{"norm_eps": 1e-05, "positions": "rope", "init_std_up": 0.0266, "lr_head": 0.00594, "seq_len": 1024}
Each number is 128 + 24 x the weight over its row's rms, rounded and kept within 0 to 255. Layers, rows and columns count from 0. Numbers have three digits each. The size before them is the row's rms in percent of the matrix's.

# down: layer 4 MLP down (transposed), 2240x448, rms 0.201, rows 1440-1474, columns 280-335
# gate: layer 4 MLP gate, 2240x448, rms 0.0723, rows 1441-1475, columns 280-335
# up: layer 4 MLP up, 2240x448, rms 0.072, rows 1441-1475, columns 280-335
down1440 095:120155144134109136099118157186121104102078121123158091125158187132148150100124158142142154146189160126125098135153165150133117079103093147120133056128145154122160081085
gate1441 096:138134097145143125080125119142096149134120075128137105145091146132162139132145081126143118129095098134167132129168145135151122106167119171146128146096119140128141093126
up1441 098:107145120133107106144135130119149119110165110114137100086131124126082149112121118129140087129101092116136095143123118137137162160125118151081115119132130173116099154179
down1441 104:115115155143185114088115131134092131144113106085134122107157133125113123133175092137148138121099073166157112091142128131182103108115127151154181142183098085089186145129
gate1442 090:101117154121131152157125152109112140137165132123147129147134102137150105137146128123162123144160117099185180154130104136111126147153128129123110140106134126162161087133
up1442 094:130150117075141130123134137107142135133131116175091137121151147119139101123115120155161122120151085112141121071152119114160146106120123082112156139132115166119146129109
down1442 086:128162133134122113099123125096154114101102099117146134094158131135166131161133142130110121149155138134090119133105140141137139150106100133120144115138184090162117140154
gate1443 096:126113129115144153090146110156102129107104109125159136104094121162107128127105113116121112145137140154094142145143131138165155130101120168104123140129083125168173108098
up1443 097:111069132120125174141066149139086137094157147210111085131133095131131140146131135094140127124134128098151120113066118122166134130119145147164126162132152149116142111107
down1443 091:153125134128120124144121181097148128135138091140100100115096161103160146166143125120130095132146147099130107112124137121129074133160140115154119129053118117148156132137
gate1444 099:064138092138128129117145108162115111151165110130123129091096123160075140105088147139166153136160128138134154113098122129143114043129106180142124148127106144119150174086
up1444 102:115163123114102088124147130123102159091131131121156109096147180129120118150153126107112147121122131109129110138115118170134101115143113133090154186157144145156119150178
down1444 102:129145152140088130071142134165073108097143133151129122119149129097107115114124105166107138099120131094140099136061127096124147147142148165118153156088108113132112148149
gate1445 107:102147121122137119155141129107105155093110110088131159112068121144110161120143132142146113124116147117125157113134117113115152118165137151127145156123143100150140152123
up1445 102:191125097098099097133152153135114151119114122137108143102120115126145163123105101152107147155077130107111129096108144139117140153156106125150135104144145102098116155132
down1445 104:116171100171150141126127120132177111136100145185153156111149123099094118128111145100141102120147120142115157094150089090078129139164111133114133143065127090112127121141
gate1446 101:172091124149137120131139134124145124161148126084128137119096182099143110124116104170149100172103112166105126064129166139064101102137076117106117106131152101164151150145
up1446 101:155110125141146124129115113141098113136151131106164170144117109125126082120092120116171147131136121114161121166140125123147113102147114148063121140131132132141163128120
down1446 103:145139147161117117103134134153155111154124140133109109139102110137174147142131170117169130166156151123152144076076101106145126113133128088123080136124114121067137147113
gate1447 091:134137131143126168126147123100122109162128144123098129125097122105123122114163097141143087123163096131131141154140155196093124157107113086135127098102156157114156103152
up1447 087:141092147120194123120154131130128112158093132131103145118133151080121122134114133083107130136132144156120133113122085089160145075144160145167123132160134139146105100115
down1447 085:127149152128123101099105117095129141084167133077109127147105154119105124106122153133135156093113119155136155153123118146122153181107114154096110154175128143112104130085
gate1448 105:124143119095156116154134134090112111121128146109117124128146153152126134129122093145128122144132148088114146142133129130070157120101122144103104087097150119108147162137
up1448 101:098149128211124112154113126108094144125114141110164156091161134152149100100133071127103113099167134118163110146163150132126182136141146122135121111093139107108137132117
down1448 103:095143148131111097141120132112147097123136124140160112142125095174135104173116096108174134104122160166152120121148133130128152153139111097100081123106129103112076182135
gate1449 102:130137114166129071108111117106138146135141133128080102100113116116147131123105135114139106148082148144131088118106116137159151108126095134142128163104148150107062123133
up1449 101:168123113129109160136111133127136157134118138135100148157108097105124135135099097161107180160138108098093107125154119113134088134174115153145149135142075130110112134158
down1449 102:112145114137150181119135152127142160137150129159125126112103124117160120130131121106171158111089122095128119135101164116134117123139121164157133136135107137124120105139
gate1450 096:122094166107126125113141172107108162154165129115125156176087174086121142146101134137152162129121144090110119107144143134147140120088132172149134150172108128144176145110
up1450 094:170150155095101126108112145161138113126155071092094088111144174124124115097105121121179125186111115082105104114092177121121128124130137132052114098104156106098106129123
down1450 091:154103081182096113135139112107118128163106093114150141123175091123155132126157064144138132156155141099155176099076128139126099164126123130158097180156096105176108107169
gate1451 098:151089150118096132130092138149078153088076107130095128103140104128143139125166141082146096127135157054080124145115167137128154089171111131163112079123132124147076157125
up1451 100:087116140102076170161119104198187113080093121123126138140118060092127131157153084138141143146143106133141085151134156093125094105129124167112126115087176136154162107142
down1451 091:123109121143111114157074160120151133147152122103095118117089133120126151096130132155122136091090157132137106099107136138110104125142120145125117155093141122091131132105
gate1452 123:154099128093116125128113116136098132173068137111107173130125110136137119136135119105189138107124174133103145135120106157166109159117125086142126112053160125149122116150
up1452 107:110130128085166136094085148167095107137106112143103120111141119129123143129095128117097139106138121101121099122129134097154155139184122065142105105133139187131141118107
down1452 098:128150107130154158105109161138152115143112174092135110160128140141133115092134177179092121139110137135137125089132145125129152095158127145135153157149107134100101133142
gate1453 100:125111147053140152132161154102138142154131096083164177128105156166103087123131168141113119130118131143091126108059140103134115146097128149124162146116130132158144146142
up1453 105:168126142094177161138170108132148139150165107108133127122130133143112142117152126157103142123103127109129088126154139136118111113135105127110131118148125109125129114131
down1453 098:144138150099095128120138134163150086135159163134126112124151128117176133121150148141143126106150157133124131156108095168101093104124129142090147091149107171107119117137
gate1454 101:125105130133103145137152143117130145112114161168100126134108123123081129135174090139118122138119137151119148126071156145131102100137155118135149136118125071130138119114
up1454 099:106156146136087129120123154142109161099146130100125088137126116109135138126129134178172169157134106132068109143120089118102174095139137142134135125159160141169138100109
down1454 103:098127048124081134127141157168114155182152074103144115110134117147119111113134149147103145124141052119121089114110135128103110129140158134166111124162129069135138137134
gate1455 096:127132068132111162100108120104149082103113122123117125082086138181166133109126121145142179115138142160119147118130136116106133129143113144104140124144206119140128146155
up1455 102:127086148142158096135124117156107149109120124129142101127151125039118139099148113118119122108127158093149122136144157135151132164128132132185130121127069099084111115146
down1455 099:125129110117133104146109179118117119147154170134119082108100108142146140118146153120164117126173130173116134105162120162142115088123113101100083142136121162133113126156
gate1456 103:156136150116146106104119123117133147081150128073136182133125104128111180119101100091146147170126109086117089116105155109111146113100108141155120120155128133118144144113
up1456 099:105090108114138154122151106103135151140106140114109119087121109085131155096112087127103129150133121126091142178160112128091094121112129115140173173128126087119141166098
down1456 103:136149118099147095133136121110115080151118090111134133112130124106130095127108127109129063133082172160197144154155083126175121147084156125099121153114118136124123151113
gate1457 101:115167135144105145113134153130130142098071151108129151126124172178117114095116138113139136120155144147162114143120125159133179153113132116160153175100169150170153094099
up1457 102:146146110086112095182135103130062102118141178095127126090089135167159111088100098082148152137127157128167115159185114086097156118139092133149127131147135149097134177122
down1457 086:138152102134122119138150167128194107103104147144129130144095136163119127098114144143126135141145116132156131086121124108094094093105123067084095118139131138131126097141
gate1458 099:093138136099139115113110139143140087117131143145119078145129164126126140110120139158145104161117079127097141110104126154147136144107100138130129156134153121090149108173
up1458 098:078106108128118137157120175134130075138153161141140151114115173156072128133117109114150141157130132125124113104138125113128100160145119127154113120165114130161118110126
down1458 104:089145164099118105149132142113132091136131159100119132141179121102082178128149091166126136100124131156161136146129082082121122115123155118150132133153093104151130145123
gate1459 097:098122123171139158140113148151124163134119129102125159166132142122151110116141139147143069099150138137155119127151144140122117155072127108112132134137132121131143125150
up1459 096:131115143103164171147098153127139154136168107144113105163141147085122149111165185141115095134108123124160113132114163113140120141154061138150150164161121117119127110134
down1459 097:153131094117101126130108090123125144141106153139112132108129114080141128124127129122155152149129159100086153150091116136122124115105190135130117100109130154125122135160
gate1460 102:153109156150165143179103124099098106111147158112146170119100134133132134147182143160127080120096114140117127169094122141162093127134146131165119120110116130172108106114
up1460 101:124115098174128095125176124138155135105128116072138093087157124125149112123133086099134131154165115191166109120138112119134135098116169126127127174131137147150126087100
down1460 090:108114112118118125161112092122097141132126162139115108103138105155107191132088185094126079107110165134133128159122125189169090093139171104158090130174110125093110119124
gate1461 110:157153123151137116144122101115039113106090095157114122140105118116140132160125105149097144106108164151124139125140141110100152158182143151076133141118125127122152173128
up1461 104:124145110166109155135116126089129144140126111130118128199124128148116139116108126150145108169131143154144132137117112100151127171099146141128131115167170100169150093121
down1461 105:118133152155135118196101118113128114111146094120117083128154104139130133121126122143116115110167118125135116163181096103131098149121180146114131173152113116180126152149
gate1462 101:134101103107123160096134137173137138104128105140082126129111154129118131165161107118145151134102123135115107135128112142122072135129101140143152116129144134125146089150
up1462 101:114095133155109106100119102143114159122130145148097158095093126133149198072132148151115151087125110152139098145156137163116073117110073088130160129175111096155089164151
down1462 104:110113112111140109108167121126162152151135113124126081087141174179109149167137079132131115103137166154104100172156148166130112174100180113141181171148119119144144152102
gate1463 102:143104122153110093156115201130122137167140115115111137142146088119138175171106123120127121138167081141140173122119149120137181144099135142128123093129116116125140153163
up1463 099:127156091130140124101083108107140114148096119100135099131118119118116118151142100113133149094121150084108112130137125140126128090154135146155148119191146156123119103083
down1463 105:138083139111155141169179133148133131133154120115139134131154088147138157156130122137092134087174095111073162132134109142131144141160113147098148082152144086154095161130
gate1464 099:118147129081115109127137137123145146136085139177091118122140129073156153117105128140125124157087111080133141147106118082069151143144147150119135121146194091117148128141
up1464 098:143161113124097135141042126119133139129130096104085106132168122136156156113145117094130147121110123104175095112115160151092108101125151138187122136143116115125136149122
down1464 098:136199115107102127111109133097136108119075116148099124124091096158174081160149142128160127122136124134147127139154070145167170092138138090118101143121139129130146088089
gate1465 097:127130187119138159142125129092118118178128093124123134142121160139160090133120134121132135078138125129139125139161148156146140147153102109114143135197122134171177122113
up1465 096:178112089123109139127153103116120129106151145148111149079092122161152129111135147127144122120086152133128120129138156182126101125123133139100136193135135131085138146151
down1465 096:174144080152138071099079105139127134119137118177105138088101153124123125156133135126113145132132151110118108117119139114124113152115108168152128139165167079125152107162
gate1466 093:149110124120149168164129121093094131156104111140137117096142141122173112113152145142084116102098123098143131127111114203136100074111148109109130162125086130065175095129
up1466 100:112100174148126134149118124141141132150094131140132158144120135102112156108160098139119149096145144119121137173099130157144112112144162134117101111124146100125116125137
down1466 101:105068110109150069108113128113098105130106164106096156123095099106091165090117140100129104154088154110108110154109121107136142089124128101142139101122088133152105191133
gate1467 109:050143096115131099104112153141121087112151135111111121117116100139119113062110115151158156116112143132094118106115156142101124165108134137159139126143200131127154160141
up1467 107:094175156116144118135141138116185152140131136161124082122127119083196122130124104131109131092103107073109164105149131106089140139152150124075121114137112114099150087127
down1467 112:149139104119152137127152147128154152140168113103155117095155146144149133097119079103135159104099107162106136138130130122107174127087162147088146124127141121131097089132
gate1468 098:143105112125106158162096112108102110172125112121129133105109106160121080123130115094150139138095113069140148154135164107120165194118146124155190115133147154129141081097
up1468 095:123133117158104155134156097148171091100090107078138121130154104117130127077158155105123201091125117114154202124096075103112101107112125122095111099155140119145163108142
down1468 096:164098109125115139135154180112142091122082130162117092147097104108117119121125126123095154165175149114150120143094153076118178142165140136148130146156135099086116126121
gate1469 100:141114115120139113141152098160099120100145141135116188139091092144112193117096119125114167118123144091128112078166136076156101123114143133106130149139124103117113143117
up1469 100:177127158098114137143137117176110104095161112119149151134127108156144116101116144119153123121098162129151117181156129138128105121163139150083168074100152166056123117132
down1469 102:166134101137094134098147139110147144144095172122092111123155140129108111071174122137178112145135136140141127151108090103137122127139134131137129133146111127145102139157
gate1470 098:142086163118124118134093128121086125121170124152108104129169116155124178120153118126170126159087139112147150145141102117127069164102131129153136133123155121128123127173
up1470 101:159108117136131152151108130141140125113130099100164194156105117154134130110120121097122157130128153153121157072143170114131117104171125160120166152098138132096133109152
down1470 099:114119120179155115128135129101119101128127156097116106127118134113122097110139115125101151153188158119127131088109111128164146137097145154124093152157127126153098123111
gate1471 098:100138143139165148157148125139121121158112107126161118168108180139121099127129119137135130147160114142086119101103151103108164108128141097107168147134164116097175176099
up1471 099:101130124099151107163145150140129079137077143108096092150157094120105138165146149140132123163124144104114173134124144112115149133072183133102137078114126120133155100171
down1471 101:163116105128132103126117132112128110134164177110154136149115123155127140137100081140138138130146152116108154113145130131126129118079123122150134097155136137098140189160
gate1472 096:180098107135107147155129104136177144144124111064130100132122151116148145104132118142189127164117085120145147096094099104102100166131086132163095159105128118148157134142
up1472 097:159163140098151147111133138111155112144141139118097115119079202135124149141114146137147096126122134115130153131091122129084159085150128120154142092122146116114141125117
down1472 099:129134140147124132137102111132137124097169128152142174069151073162104124102172145133119135125113110093139148129136166121159101150180107123126113113128134082098124129089
gate1473 095:127106164130124108122131200117094104109139138125139132096120119136132141120140118109177088128130143161124126148084142160130100130117153100174124143125103178136089151167
up1473 098:132095142096164118110142143124087121112134125151136132152127098135130099130135136131128133182110116136115111139109154114125099132127133156110122116065142164124135116121
down1473 100:154091113159109074109156111115089142114153105104190191094159105070130146157085147089147116087148096117142142129124082136111111129095087130149129094106159113135139093075
gate1474 097:108094115125114112116169088125129134125104130124127142150116143140112135121142099142081124135139098098149110126101124123077154086115148124109109103124099129085122146147
up1474 097:106130147157123134077132115156120119172187093167127136138120113166102150144126173150111141078143106128140099163141153071154138147097138111145139137173172127134144119135
down1474 104:130122120136111114161192109132116174078118108135121119117136129128130127135137134073112111098136185154159094102193141154115123116142127124136157135149168139116194108157
gate1475 098:141104136153161122148128105127105148112123101071115136115096118121148162156136104116138127112122160111116144151146119145119093082100148151140111112132113141156116139117
up1475 100:166123118150124128092154164151159159164097117101110118101162101100126111163166142137156156116105120124100147139164119145105108155133113132100107129092113116105107163126